Each number is 128 + 32 x the weight over its row's rms, rounded and kept within 0 to 255. Layers, rows and columns count from 0. Numbers have three digits each. The size before them is the row's rms in percent of the matrix's.

# up: layer 2 MLP up, 3584x896, rms 0.0451, rows 446-545, columns 64-127
# down: layer 2 MLP down (transposed), 3584x896, rms 0.0416, rows 446-545, columns 64-127
up446 105:156100049125144142215168178078108202138182009067119083116136154141141061136099109172134102148096180165127111137081114117118118136154171085176111095087196142128106139131188098080162089103113134
down446 105:160105077122147177057096143110100097127154103106143187107155096141103090127165115144087088173089154184108160111045087119134086118140045087166152145124153164120110104127182154108118111116106128
up447 093:130137102101115137148130165135194097112126061144061124143116146097097221173107112196109113106060136111152167123174136018124136105081114177115170145101130186164161123097136115130150128145069164
down447 094:133152139157113148118135123084067120132142136117193120111124161140140105096100125156102165232195102085112147106150083165070084111143119123094117085120154101118100146087094160069112134112177096
up448 104:161088047068143115130162191109131153116085127102142128169084114119101112141101124128158143213113159109122111129117143125185120140058132162120132175139118185057123166158122082127118135150133132
down448 103:148098114157119142094123193076179109191162099160152164133104145106091123116158089111118117104118151118098208090141089166104143147121152156182151169160086208132138145122143141080110109159148090
up449 096:117144137106183141147103167130108127081168083146085108087098147163126138105121151122146118118155125138201072102133102156092095118111150115116140113169101130106087049130088078161100100108146125
down449 095:141178152120104161127164118169091083112116146098135139154155201161126130060124149158158158141105087093158135080127200092134089138170147158064091117147146065113123173083152143133133158070087116
up450 041:135157097051172180224100151156062195159108141139097114128112144085119111136137103094094108159068157097116142131142161168174123115120162128106131146084118143119082126071161103162170131132096170
down450 029:170154105121102125142095076101170145178151100150107080146120161162154091150123082161128112071155086124119057100114074078155134119119142133168139185113153171135071162148109155020132081107184098
up451 101:122120154098156133146135181095153118179118126120119091133154127069150111124064116148128144110084094134096131099122059167145152075146164125099132133139105128117116136160139075082159127115052128
down451 103:196140113118107104109177128149162187127137137147140154127086144113126073076118117130121105138085102105107158085100096060152121091170152115092143173135133095111116147173109145149166118125116116
up452 104:121136152108160144157198136088110144111146110080098156135140098176190118100092127157160068102171089119134139133116116159159151109136136144164172113122164157141178165131159137162111121157128168
down452 105:132124205121103138121132154162234097143132101180203156152115166117064112126175093110079124121154122112105167110113141115078103084093149110156114146130099085096138137080153126141101094092065148
up453 100:164180125121176102072118125083132129127148137103179125115117116163117151160090121163171115124125109078096131102129142140133135119142127130129085130151196190161142167118184094153195158160117152
down453 100:121132126070109130170145120110093151124053096140155119079110128172146133100094090143149144136107131098128118144114145135082042080139111123102086103094094147154130137081098118133109142049085107
up454 104:141150120173140111099077113151133111120109179151122198108151160121175176096112102070124104213091114115156170113058113118070106143153156178189094081115147139114127055142093162139122145158108143
down454 102:097137100110143183132125152089186126125116112137086140126118163129121106131095160126122086141130143132121134159119085097127166114132134152138201151080140127110202147170110078070086088132169152
up455 099:145191129186174119141109132148162134054133117140136100093184182171116180122101140137083122150094120136097106131182102111142105098161107156134160068094110115099163090096128109115109127138096110
down455 098:163112073161121156062168150149106080100054143106114175105078086085111114142163126092141172141158064114120096093138157121110182168138183108168171126154128098164119070091181167095123133112116171
up456 101:139113088062137173169138128118118152148124156156138135130128108166115091169128070105079107071172171134147122137111077101145110106140142136132117191140104077110074122101100133155114094166157123
down456 102:134121131083135143150164112094135079111115141126062100154132068148132126133107175143172102152122111110151139170128165195104123112187108105160100072125147108187150165187146124103125154134199113
up457 108:138193126145103090129130110137131099135146155106149084194089190167136146082077173188113107091172171143159082100149145173172167140141171165125121146116165119119122153124161124136138139107128117
down457 108:113115169099100176150145086030100172075166208111165110139128180079137165129176159073104142179141124100117100103157142067077137152133157101119188119160143101131076134119070115167130120111217138
up458 047:120162087130097165188110147185159086126109128102131113119186108135105098109072092133117129093100169110061153197147140113160084105090150182132115169079097144089177078170147140157153130087149140
down458 037:118147182175161122092139141138132122203112129153171112120156117111117083123082172163102201186074170151136104143125120072148157108157124126112092136142199187091117151134153136123141183133094184
up459 106:193109150121115147117119126157148123109141163138101089096144107174136191124091058085124077119159050152109181105121084116050176097122159121110086090131071101164096085105152122086098159121164160
down459 105:177148141157152086127062160184156174161168119108102131068156109199123193108095116108141156144128110109135130146150116106100110103104129168131069089122121133081149172130131185100101147141143114
up460 100:154081088166112125165136103086137140102079095170123130146074122060180104151160090086119111154133132079056143148097186117161181117132170138075123155118130096126094079067116083100057125076152097
down460 102:156117123157170142107154093117104117149169145126078143110095119112141157141157125111165119186128146120103153101092142123125198118062096122163158078153139172123176112109128110163103110128126136
up461 095:182107144138140116159115152151133127104089151055139131130194145104090129129157114110100104155153097112090181172065155139049072099092164139112143094144159096184130085108142152102069078167096137
down461 095:118137146149154157081135108101117139173125070077104137128090180114235114076113146131154152119148110206078114089119125095068101141085168099173113109142135121047093116139168157142142127071115127
up462 103:109148074117061153125124124099133137141115106083156136156142099074127123159122152152156083113102146142082106098116122106123135153096137110169130134102069099132177177161115134166168126155159139
down462 096:160129166145108168162127087154177164072151097134101141125098143100090085189127120137146124130134107133139103130119111118094108138094136180072147099118152134096114133157097151195130144143173102
up463 102:161094148154153151133138185189143135138162098125118126157120133157102141121146107107117085112151138115097126116103123069163101134093147183150115204102164071070178141145121128102140126179135146
down463 102:153179144097134091120068104158129110126164161072126128177114114166130114172121179144119128078078090163092158079151087170118178115119095163143119132084121080115055091077139119095128134148160148
up464 101:129140109153145127198058111131115131123144159161121087114110149144121179130154121110110123147163104121110117094139150102125142130153150111114195074163069114120129085143147049138095070085109135
down464 104:142130114137182076176147094114134147120179202131157123128159150124107153120101091187124202143116119096120106096127144106097057137124088115081149118181152152124152170111133161107119158171109087
up465 092:122184143128148118127102097125066132095152188132141163139142191114069173159156188172125119153125064109111042109132153094132106085111132115134188129125132120085146058080152102144177131137093151
down465 094:116104147105156084122122145151187133112192153154100170110143132114124118107160087070166124092145093130167144135151137163121146099069150140126069133130144152138091198128166128100129070136137155
up466 103:127109137167141116219137123146096110137096106090080099107120133115123134155125171063151138107136075115124173081066143173101082088118150125108153096144147135120128141129122092082134124119078100
down466 103:098066151178164127170114143096052070194115118146093148162125104158146198134152104183164088110103126104175182173112145145117140100114069157162184104186073155124119133136146085163078134205111095
up467 097:136163126130125127155141201144098163089119114173135086126100146077141084179144081094140103140185071128133125113125107136158166104125157112114163118106103120190137143136133032103095159164047126
down467 099:079172157127140101118164100129136160131141155181160136107095085102131077135135147110115141063096108150066163084108132164161112165104128152201144113093119104097119140135172133127078147124152115
up468 099:131228110146143165166136118109135123096131130141071113166118112150119155164088124134111168140129156098137110131091129128145156060117125123156125099120116134101150131092122107163132095169077171
down468 098:114111145104126106106134132085105112170164165136133091108125131163103131124161134150139110177121113111148147154114085109191075122153141134096121131149126125163146098144077126117128060103145148
up469 104:101201059156170188103158165092133135133177115136137102188203110134041128109121143117098154136173199147148120140089116166111154111097117191144108142087073097159180136119094118108097139158109110
down469 103:113149190124076136073194145149111092201090159128037115119096108166144209087143069091148105132144075150139120167174105140106083118101112126107113133113059123128149123097122194142140120118067184
up470 101:104160123178110133153098061162153188078085156098090149132105146133134143129146163172137080188072136094110094068067139145157143129113168182142197184110090082155102068168152172154110134089149147
down470 102:048148147118151078118113131112084136111131139154195119102142140138122165114170120186127103173135100133136123153122130140175128190143094164143194122106087147186127168137125116154086108111064155
up471 095:154206129136126078146080106188128129158048139077112122093101161146147193129159160123053079137115142107163174177123065159089080187056085070150135109124076129079130142145068143082121106095089113
down471 094:115175133108148075091124056125137169125100192146101165070111132108097134157203100114108139168109172134141119109148116116103103148115172156119134143150113128106108124140154085142125142209210126
up472 097:099113091179140146116166111162143130116110143128128076163133096143111112171101086116117070116139137159109159170164132120104118134141140126138141169146177060107108115060083208119133157155140100
down472 099:153139094119152151100093104110079135179070134157140089110134098127116090092144134141161131157105104129056072150124128103119092088122176112099168145143095138108123122095193159115141119143144136
up473 089:156105125106105131087090107088070116165090153113164159110134152114142119159131097143104071162166119053193142172152116154091094157139175114102120093060103081144125129136120167078101178144131117
down473 101:132096164163135149102185125114102120140158147128116121120080161127131088131148087117108155122159146102139117186120110149130101163115218163103127086092146115142094130149145057115123111154176133
up474 099:126132096137118149149171159148137140135091142093112139065174149125127200145124146133117113202120080175087078199062141183099117118127179094172088089126116062122165118109111060133106141132180106
down474 099:160156154090124101120158076130149126102162136098126069147084109156143116124127150112122143092172129108127099153122173118158158104119186091164177158147165164079100153105106123180069114110149136
up475 096:094115156104148130122134144114168116092127122159109126046112117133144174146183176137127179122122104068071110107162166112117113128030151137131151164115085134146176148150080150148172142074122159
down475 097:101136158097189144142128099136130137090091090135108137143135133103116077121128133184149139099147119195051096111184086115156091089117160058155134088166179146079122119186089183151095194074158129
up476 100:137152128109124121174105140099120103104145152110121189129157094151076128144089069143127114080079187140116148104108163102137151117114160116184158117103173154150170075130193095082107102176111164
down476 101:132177110151116137157122222150201147136079122105134142091167124127107162122088054147171108144096164221165107138125114090080137128118082107179143199151129111109135128142117184141137088108112115
up477 101:085139161143117088182107126158159120117148138095115162124156195141095138146119100142151150082092148087169095134037148187098187108098113154115157079095155111105100143168113114153145132151057129
down477 101:161153121114097119152101154200182130131149109086157114131127103120132117136099119140153108091152149134154141029071134125120132115101104142082055133165122184092120132144099161169114149135139116
up478 104:099172116106142197158117104141170152120088110159155157120134113085123119125109118160103126060119147129117085127139118184098132135057125147107126188138135127139143058161135070116118145154137155
down478 105:117147137120121197139126164139114145080138099091145160123117141110198122100147193144109123105091138168132084109162129132131109177181129133171149096181162149100138087130129087147137205180188154
up479 098:140149105120079169153152118143127123123079162082097108136107113151103115130097143128148153113152120099119167140136141114099131130061128111187111144163137094181134119154111108130103149120169115
down479 100:110124137129127110142143122085123120091069136147146186110118078119154165167118111126060162102109140169208150108116058083099150116080116102073135132085116073058078149239097142088120112155081137
up480 105:181092132066113156157149090151146134086149073127157117118140164102136137087161080117077151149148119187119139118115107089119093081144115123122090122112175136107148143162104174148131141068101123
down480 104:118061132104128157094113149214114126152065101167147140099160181059102150122135161151113126101124157102091088113162136176157135156105124086111090122116141122096122164181152099151129172102147067
up481 095:116158085139179178186128160130089165087086163159121203152187096136114102064123177137096227105091133148129100124096114165137097079118090121121086088158174023155080173079145125126178050144060150
down481 097:146114061150114118127140114079123140123133101096090101107057097187140133099127138139128113155126153098121106086141063129106154135104139142086163083110118102176101104109197109149133123156119130
up482 093:153106112086135134099126164103052154083130136141108186161143116054129166152087155092087101127124149064128148123165152078071118141047176089072152181084135097108131130133166117113142149106128174
down482 095:173105141114161113104132134120113167086135146134138103102118187083102068119067136164164126133152142144125121186185133107157130150097127123130190138091139143145168127119137162184155153110141089
up483 093:164130098166127110117031159074101111090143134164068162043128148117121134062094141140147091099127151021129143029122098099123084114123191101107184169161083159142141087129065170101112118110084126
down483 095:158127160117069123129132130176157113180113127141146127140141057127078091147072159131090133144135088110130125186106138134132125095158115181135096142107111133121091105128152141155088148090089172
up484 100:136101117093108147100129164169139140070074091140166160081133136088125089116114121111138156145184123062110165157174135120112161158080168136176153145081081113159136159101121114125171057159181152
down484 101:195117095122129153166182176138093120106121098095135091136127137167104045182157170099140141123073151143126138080150162152112190063164118164182172148181178167158121138141138131124140156166104103
up485 098:113107096146142118193128084109167196168095136148132167103137125105142127105135125145121148109165105069117171141110105121140157167133091080120175166126197164109099154116187081079160121148122155
down485 098:105147134123174094158107131120117102105160146171179162108106144117151105107110145180157101119156109151122141163102091182091099156114088130160150082120101123171094120139166133148127123155104133
up486 122:106146109113170127209125192124084119104167145140145167170099074137127102135167113220132126150136175109143135125119175156064088146154125139113105121143058141173167149128100144113109099134082193
down486 109:128104171048105128125123144105116101113108182144149167182152139200085099115138124138088142136140123082198116150078147069160155214090189112066155160130081105124092183131130098119118134144206158
up487 105:109143171115113110125186191077152194084106121079169119090133155110209173092169145099132118115161092151146073076173117150094165106113122101159117095150093121157102162045103100175187157094100137
down487 105:151138203133158108121180126105128150116130123117179092100146146070163136120169217112089096093107180096156145122215146090105109202120159075152161138119119164165107138095128115152135119104156116
up488 043:160186077110136108122123207149135162136144093147122159164153095151176183169097146142053155143136103137150111117070184160130116147145202142135114114185106126133151116113168160156150145162157167
down488 039:101128102142167139057151079088153136130122083113107109183148137111095097132084107111133112139123128084140098134181135122151182091101145131151100102128153125118152155132101148218106070127195114
up489 094:152145129128187130132116128116124186112159155157170158186074152104126100159118083043090104128124118097170132058142090078153122096099153098079158164131172094113127078088121183164119124142154134
down489 096:092160151152116117060131158102215115151156139106095091124152163129117093122124157116138104129109118133150137180143152154113125181138139131137130164089119146173095163138113158188183106084170153
up490 100:109132109086149133188077180164093106136123178159102143146100115067126145161174115149124102154104157101082082106101162208174100139054141132094120144102113094091095115187067162160118126105152180
down490 098:126163070078116168088164107093136144102176153111091141119212157119081129124095109141118121161085185098074194164153147125081098180139108186129048141128151120152098106076153186144178182188122139
up491 104:112176154068109185188116120111115154095145171172120114142141095129134166134092182145108135133198128098148062132133092103137180156148148152128137160112110152149142093175111091170154130158152127
down491 103:097130099154141183084167113135100082143086047114117157158097126118161124150125090128131091141157141089088120128139070127134142081064128115182092156094135107179107078111147178122120158092126109
up492 105:128113103085128111128186124143097132146135095140149132166119129135114155144085137133098158127089095123056110058121181179138148120102188111124096167175152072163125118126143162073089136150129117
down492 104:127057070141159159134138051134109146153147113131122137174060082132077072119142087182128100106095064132177113125098146130160131122112111151163098084173143171145156112123109130086126072109168121
up493 099:147127100132126130084073117131133143166150111128130210130151106123054095150083090148164050152144045112141181104096132143083142138145135140142147134129114108097099089125135132122118181177176090
down493 101:125120065088146105104068104083188137079127145078143196111205148096103071101165150089166106083132112150132106131131076103095153120129161139142149134147125166143125150122158122147174162139099106
up494 103:152158094106148187174137139166086151125099181168136157135157091089144131146145116138148165112059121106070123125087158134106116109097122102110172063121109102133072089117108094108093115148120099
down494 101:143149152142093088112161173101071128139117192167087116115174148121143188089110062128141113135101095096126090169126107156091122110119164134086167116172209134136016115043148112105089100130092134
up495 097:130097086134142124078153153108168113081179093156092107156136190161112164088106167141128194137160093058125115094130114095115063093122108169147196149109137114128144050114116091147084062079116190
down495 096:158070151091106186105174120155124176140162128156143165150102143123114112115195076170079086161196116189127154102145140130071139134121122143116113125157164085178147098086133112114105109069096086
up496 102:137150128110127141126152116159139163073134155060122100185138139091154141174075150190110155138159164118123135141125119125141196068111117142146122073148103100171144089082132145174106162140133153
down496 101:189109099133101109156110072145131117132144102101139149120110131107087151089096122125164087148167152079147154158148150225124091100102096113147060153135106115152157105085162109121138173169174087
up497 103:105117133110113126190110190075122148135132058124080143111090168101144114163124134141140068094092101097080103167087206168122124166093181157098125132063114118147128197147113073040179082120057159
down497 104:071146118134132142174181118118161145151095115174093161115140139111182148130081157172123113111095190203073162103134144114130179096120195176138124124082097072157108121106101133045150091099133162
up498 043:172148075103069157142137161139147103114118081116090118113161091146134159161190123109071138091139131134188116154118138159131099071096120154133146147094090087206149143112128146179153086130123124
down498 031:154075122120091108138121187105091107124094089154196137094137146075179081083085186134126055086184097127067105181119084071158170118184102086142103131119101129098077113161153092137109139102145147
up499 100:175129099124150113101135139126071141104164127094098136108139115098115123120149106081054116145104099112102156153082176146130128141116120111109125159158103090158132083114092087062109105136102142
down499 097:108124097110086104146139105110143141140107147142144138116143088127145180151097084074114116119122156119151122136163122094098136120089067126171113106177134169154075142077131085123089212105113139
up500 101:152143150107104148143179130142179170163099143070119095148105203111085160076066147170110130113178094114111095118122157153119145130125149129115125102102175096131133147131085159181109102128155184
down500 102:106174188091149151081145161143119172114085158161143128146109116121168161065104122134116105066157108124108193174083166145145119142082163091140129131152149159131127134154079162157195092113091182
up501 104:165134155097148160124102163134100122117118105083117113113143103102151171172136110154137115062070073095149145163090122094125146124113222165125113152118117084146142087093112158104119160151073138
down501 106:120118153138103152089065076154189137143085095141126156165145137112099090107105099131127125108134118113104086134085127159121185167074105137128154138102084102170170127141128092103175161142057135
up502 107:165111115116094198123147157144150141083139101145143108135112118144121139137067117069145152100144117139144051125192123145145080119080149140124181164149109112178188134107127139175106107111078125
down502 107:106103124107174066144094098144164132089123140165136178181204100066187087176129171148105174086125167157152102036124130120116156097135117133189185144122127119145125068180132122140085142149132153
up503 099:142164146106126125132124115126098175122149154170134128103126135114101094150033077146083117125139187100127132132173112190131165123115138094147107139093136136111112096147136169085143165118118142
down503 100:118130120154156149135152183142078132124130155132152139070138141162097110124103152131098115136167184122117139153138146164111131137138106094118135107087134147137081128167133130122145149131157163
up504 109:105176131122103131108143109124150120095112139116124121134141121081114167091102134153151113165111121132108166156099140120128136115137184123152106135052125129092107162068106061100165144181107112
down504 107:126102119106155063139134149099037158081111160094132103181135109113115137099115170130126122165126148165097179118139132131095118144186124136157140144111095134134106104107108121143166172141166084
up505 098:134152107128138127156202161118097155094123163101185070123143112119115137144122082148186140109158093123152094154114123080105087124122141122193077182078157162131114112114162137141160154179152135
down505 099:143062113173158104107153142151109176212133137069139109134190152165116147118150024129198196104141114086139172128087140036107117134098114101199090146129130158104121087109146154103132100138115107
up506 109:197128081200138162116132065209136138120081128106082180100093177156132148127167116083119109184116138128128105152129164127104122158101134158148098118099179098125135161142114185114096169138176138
down506 108:134089166111165139141088124122131082082115151197169153086129086077139141117119134090159135142108088117144112118147085141147141085121127058146103118139162103121146141145117101120102185136131187
up507 103:162123153138093058133134077139172150133148164100086099125082149141131133099104060120066112088131142138130124137084103178148110134165197162113069133121139168110129071148160140164154106102073103
down507 103:132166192116163142142158125154152081112153164190140160112118195149215158132104105099064124101112114115103092138115167115113171163175090181105104109135098096067205221111081121129118135141156177
up508 109:091130131165083147093083084083081201125093181151174095160190083170148149102100119186156234131179111108148121074124179122100140160076123125172092140154057145174119141110090184118142065165151080
down508 109:128125088185111118113124080139139136173104128192152085111087129145104137123120174127122167087162096123135136107161152038114125180106128111235140114129064135125115132136126154124173089158156115
up509 093:149124122108137162157113130128065122094185116102130102126108146118144156154086197114157164134179131112083109113117179096143130131137125105100104109208164098224154100157137146110122162126072114
down509 099:150132112083147097135123163105146131071044174138137124110121103165101188127173123099126123124124032095204105128101127097134152075105058053122118166094136099165100126159082163139134113113124124
up510 098:140100117175091129156133141095085192144187094130154112058154102180203224117145172090159119144110096098098120137127114112141163133147168121156088213087220105135147143172166140099185146141163145
down510 099:151150128073086115086148121125102105166151093159187173119092101187189107102120101159099106097111094100144147157172162167152152120120204132064187156102153081094124159123124109130125131110121174
up511 100:126177161108122127207098137100138121092036118071093125179105145139197078109151089144156098144114153050134077150118156114139100135138174182160172155072148035134164129069155112128119135124144089
down511 100:106123104124081146123084110112130169116105133201117129171119102144128184087139096155154113129147121089140120088082140075138105118093129125173179176126131105128124130131195094164108122106152085
up512 103:126136117170070147149111101102139150124144131168136107053103147163112114141084111129070097117071194166146164138107157104104192137117214190106129116075101129145142119050150123151125170074090171
down512 105:165125153165155150144107121158161077129091127169155175175125147158131090106160161126135126084144123099125120126049129099201097101141117188126149153129117117112100165083088138138102192096108137
up513 101:102116128126108200122102145177152108130127090107108150140143131114111224133152115118099123148122070064116083138085150084127107165119098133115104108035110110105107099108107111083171125152118110
down513 100:110109125183120125058185132123106147112151126115151152135135130104114112116220106131160173136130232150115143125088157123116109128133115142123160142123220141142106119094186140083180065113084133
up514 101:128138134118066192107115126149150151113136166118114075142156136129123117085108157121148146094120082130062084151085102113099133146144115132177142074088077103154147094125155177106116049082144113
down514 101:123113147081152171101122133141206063175098105167127154127179147104099074126161121127138161113093112111110161154151120081127088081097099091141099117130116073209134097162156156110155171131071124
up515 095:119069158108126119212156123071193130121119162169189126156203129063103133141097073150132144118171135118145157098146109182102166097139168184148157126117122137116128107142126054109134091130169132
down515 095:072123144128093126168123122166137164102192124096147132106132160141111143090088117080071131133209146157154127075157114110094165097132146130149135045112070112170133071168150093148130147099133121
up516 109:166070102160144163128101148105163157092152118099131126136165133129098079149086151114126125083158166060077150097183178195106154061084152185140154154115174109145115139091138147153129150142146077
down516 106:159158128136161130148127142077188134131119116150109128151089175083125119083144158130139124170110143074105111166088146131146132051101102070072140105182149203097132153156140138136137160152159094
up517 106:153160110140139107078118136201112173060041150141131096187140108136065137088141146109174098113128072125121126056129096159129125125108079129146152156128088062117180136108098120139124121180111142
down517 104:076129154145109118075123136089038117133118135185094080158178136115120118133113118073089139077138109100167079130141089126195109097054150159065119192189104142144079118130143090096121098122126117
up518 101:105118114131164099158155151072152179130111083145174117141115055124131120113152153110138181154168144109145139091174149112112147112127158178122190169107141105169144077157136086134112077129107057
down518 100:068143200131159104173133118088123104142122113180134166181200097112094106095092087196088143165124136076083131106096117141138113149140096114139142135140150096139100114166158077084057146082083192
up519 099:072123164114131153109154111105103122139132116095141170107110037119140168130148090111096103083084166158096141099115118115123171156167160081083135107122144121092166155115121172062188124082115146
down519 102:134124131188116178145166146082166140098087102159104100154104069110121146072120097099118125123095130120162079092152152120113107138149153137126125106115139116102101137139178166100133212147141134
up520 095:130113088105117131135147155101117126155136123160099133156134146173153151091148101146146100141099140096123137102125132132112105159145108119121124094111134138132142099175237131103197147110146172
down520 098:113126171185062112080180147169115096091111131163163085139146127110004075106097085133109149154090154095090181166152157147131202145143151154101165145141105114139125139164084106132154128121100123
up521 102:108166133143115155154129129137128152112078155094095101147109118097047140131087115103106077155086094142095071116159138102135067099091128140186166122118116121135157140118146156150099157153161118
down521 102:135156145118123128101169138147175137116084145110151111182119095138145122114112112156126079100081158198101074066149139158136136095104063108192094167145189111079020104127120106124181150117133148
up522 106:140129097192097132143147104151059117087058121097157143162176139115147132137125141125082106154205150139134079072124136212098155172115125110194069192070124130129117094141092067165137113109100100
down522 106:068143160097113078129133156092158068145162089134078158123145140080157103119096133147113087161122123130169168116101075088112082141129160100117119151137170172166143090107126064084182129164112114
up523 111:120116147181134111096124142161101131140112153184127110132146110144089201176091103126133094153086096157086145123121190170108130132134183098165098174120147156127142060127109102088128092104084112
down523 108:128138137118092122079154096114159118163129111143085120083119049094088150142111187136113146143169154169145133101153116151099184118098137110108113157120092106107130055052157155155095130118175149
up524 093:123109099108140138108139178052103190139061137160172132165131101124106082115133111158135121125171168110127120109147168201102118152130106125114201129115157151108114074116123102134141128157139173
down524 098:108140121111108131098151138061156144115176091166049140142135191120101071134137087100151064163161106123165099145229142204119141156112091208122147093117064122175123098138072093133146097114168179
up525 099:099225098105105138169149146097083136132132112087136090128139101115111114107080118127113168114105156114077103182100204094107125134114134126107102116142146129115126173150160101124160075061150160
down525 101:125089132083106097092159156107188147120151144104085123090135202144157154126132163101132111156144186103153158127133141135142120126188084102161126110137120097120074161159115070142134077150130141
up526 108:109097141138143171140145119110132144151096129140123066147098141149116120096105126116131154119209204097096096135159094160126102130109135099080132123150148184136111143123141104090114123088092132
down526 106:134120106089162149138169111137137161123049134173121090151127112075086105123137117146133148155158130090110112093151104137142115165163184175140187084160151179107086129109184101160131114136155174
up527 099:106123157111082130153119128101118113158160089156143179125072163089181103179132137113065145110134127141095138156135123090040117138134164168101122096119064153141099072102073058091090155134136106
down527 100:136083114164093096175161075096133102149073147088143112112160132110094107151094124106187168149166146129096127165080075137177160139121129142173161024111145139139173103112161157106120146109158099
up528 099:127176055129054112091142178096098172118133149155120092128182103099129150175095094157184142111107166097125089170044120116167090141100118168068146116077117174127109088107072099099123115087152150
down528 100:125132164124133118131118112148138146151163121129114129186051130126132165139132147132133147152150124116170150154099115194094096096164070165190185190082137136148121132090109140140112165140100111
up529 090:108119114146127115139188158162164143142101127132096171098104145167107127088102129119144162145130080100107149066077139112149101158167150128130122141142158137129131134160143180166167127102075147
down529 091:134120090155156129073146153128146096135192085108086101138134172149139138134189129118121100121160153141128116152122148107162146084090110124136143048163174144146141144135149057159147114151113141
up530 101:115095104087087140102120134145091152122144102166093108177181119134159112118104122131148104126130148057118175146112124123139086076093138185112111153186096114204144093132162122103136171173152122
down530 100:160107149107162162117150101095109122168134141146159135175125121220124090190149116122107100153169151222177118086128153142130150127139096115106127124124159049144143133183156071137157204137137168
up531 103:112111073099128164137117130208090137117103188103117090194173094176171108151176136099102150084087162061141156156140102104113161089110126138118120128152105139164173052088094155081105100105093097
down531 105:179110122197128148088166110142110153119191127132139165102097128151123199080106128124141113168175150114169089183152118130128176091150066112155163147099091160168171093113145065088187168052134142
up532 041:151127126111139129113100108173119170131118144149046155137098129123172100136158144159105146143177122106150140121184154142119096085144167170076183106145117066104129124133169073109150091115095126
down532 029:121094076152162114223154065135137179106126098134144135188195124150115079137189081128118138178130036156179119242158133165124093166113149166098125117081134139158155171128194119142144145130136128
up533 102:140107140096124167159182135187091151099193124160107139156135143122072110111097177178122135013065130152070120144181146085184144135097089118165127108110048114158124127123124077155128120145153139
down533 102:147124157104147127141162127111134140136188072105149209139130105110129060139139165119138107079150154086147192169098059157131124087130137158158126130103151181123180108198131163163114101158107124
up534 100:135154098139114176173127145149098103134147146155137125105191153131152168163175182203146119139136121142127138070093144168105140039156124173091160212042112109186157067074135101136122172198159120
down534 101:122146164106093146130153108156136137125132072128151210151173127202150140130142125147100077081148151128155147082159104147127165096102080137140138132129103173126099128129117128113153116099169115
up535 107:092155135144127154166139101211097161126108149200140139078116141130153159135093198115134085134193105112123173125106094159131157116140126170144091142172128103123115121147117116084124075126139118
down535 105:126151115172126170136127169134111089115104075193123112109083112084137132103138109166126092150124150141116120119130098106164157109110114034104149160103085095091116165106119116114097091086115119
up536 097:118106118100104133136107122108170120110127155103187163146123104110062104111137141143136150094168132127160065111119122187093091148115193215144143187196090129134172153155123124155142113145122194
down536 104:135104153149132072119182133121132167166087141141123128130117115109131087055180181119231102120136137135123109089103126178145089101121126142183074155154125098165101156132180106179120101170129136
up537 102:151156121147167164096116118121098117120127138122110111148146117118087117154122085167086150064127201125054101094154134139134146076174160195136143069145164080152170125141122084111076106140089152
down537 103:171142163142138119075179127182204178110068132156146110100110180128195114117143154121132108152089142092147142115139108174151103106112151112099101189137142146104112115113205147106158131106084108
up538 104:116133154192177102097124106105175110130096100133147138111156151124133126103145108158093092088111141131100111159131137130127118054066184141123108136175105156136170149107130160151100122136091150
down538 105:111105129081114088138135110147172133107144037070114126146148145139119165134149114090057195146175129197147165108133082146102109113130163061101105106131187085141096089170116091131136139112127184
up539 093:115202094129110154137171146098135255124132168079178110133075157138151190085169121188144143115106126138144141076076119133124041129156165105138149092134092123101167128084223107118156098112119090
down539 096:130122128146112148169223162116086154095178155180153141134143106157149127126116165112131204179171163175176166124067090154117177121118115179090161144137128118110144150138134116115096095121176152
up540 099:155064111159056124145095128158140141154155103058170191054195108076188156126189124117119138150128115129178125111107200136138091091194162118154107087116106100092111096167148210122135162114173089
down540 101:139088135143127099109158116107101121102143117053092151120173128104051163122076132133117114127088092130113112145101105125145097125152119105154118119141120077109147131162147122088091133123086089
up541 102:085142075108110160123151137104139149058141114110133192145154063191181135109137081080117108103167111122157066129101117107123144130133155114102090130169129086136120075178153150142111116123104142
down541 102:132172138107119144148144139184145095140146154127067161152101097130151128041136129117125128144126122131127080151109161163150122142125141099127123107174147079114104088150108133113143117104140139
up542 096:131091081120081131152096159156130100058108103110119144157166148142100081125128157134117187063080139084109118048172130098138081106034133154121140123091145174060120103104137155124199123072114118
down542 095:211096122146142147131152101088145143153163130187100136159163154183121154095095115067133103163086114075191110129099095118159082079159139153147107095144138127204155117103108138107146172151104125
up543 108:160150063118143152145166147120127082120132098179167069155129115159097129105144141104086125161157154112104136167127146112100068075119150167107107141102135111150118109062117152145126169133128093
down543 108:153098112099069109142112105149109172110147191125162123140163132137179096115111147131096154122163115059212101123116150149111069148169182103127168111092135121131120121094107144229165166152126153
up544 112:121112119147042091200164172135072148114190142131122059159115147159157153151080163125157111097165067161148101123119126170174174065113208111138157107102124089178187128204167100121173149103082146
down544 113:144140120183127130131159102081191138090130136154118132124063114125194120157093106155107104093111174149147147121132103146122173167112103144173142158083123157194174107097148052163184148126116108
up545 102:128186144091141129226097127103115158136098153156133087128098126079098153147192118080164160172119188164145109178170093124145116105134142080120174080138113157092107105142064142147128118102120172
down545 103:171130136127117148139119167154117120108083169119135049161113105183114111159117108188137110156099188201124074162152190073122127150170131173113101165112127202115146131150152157110129127101096084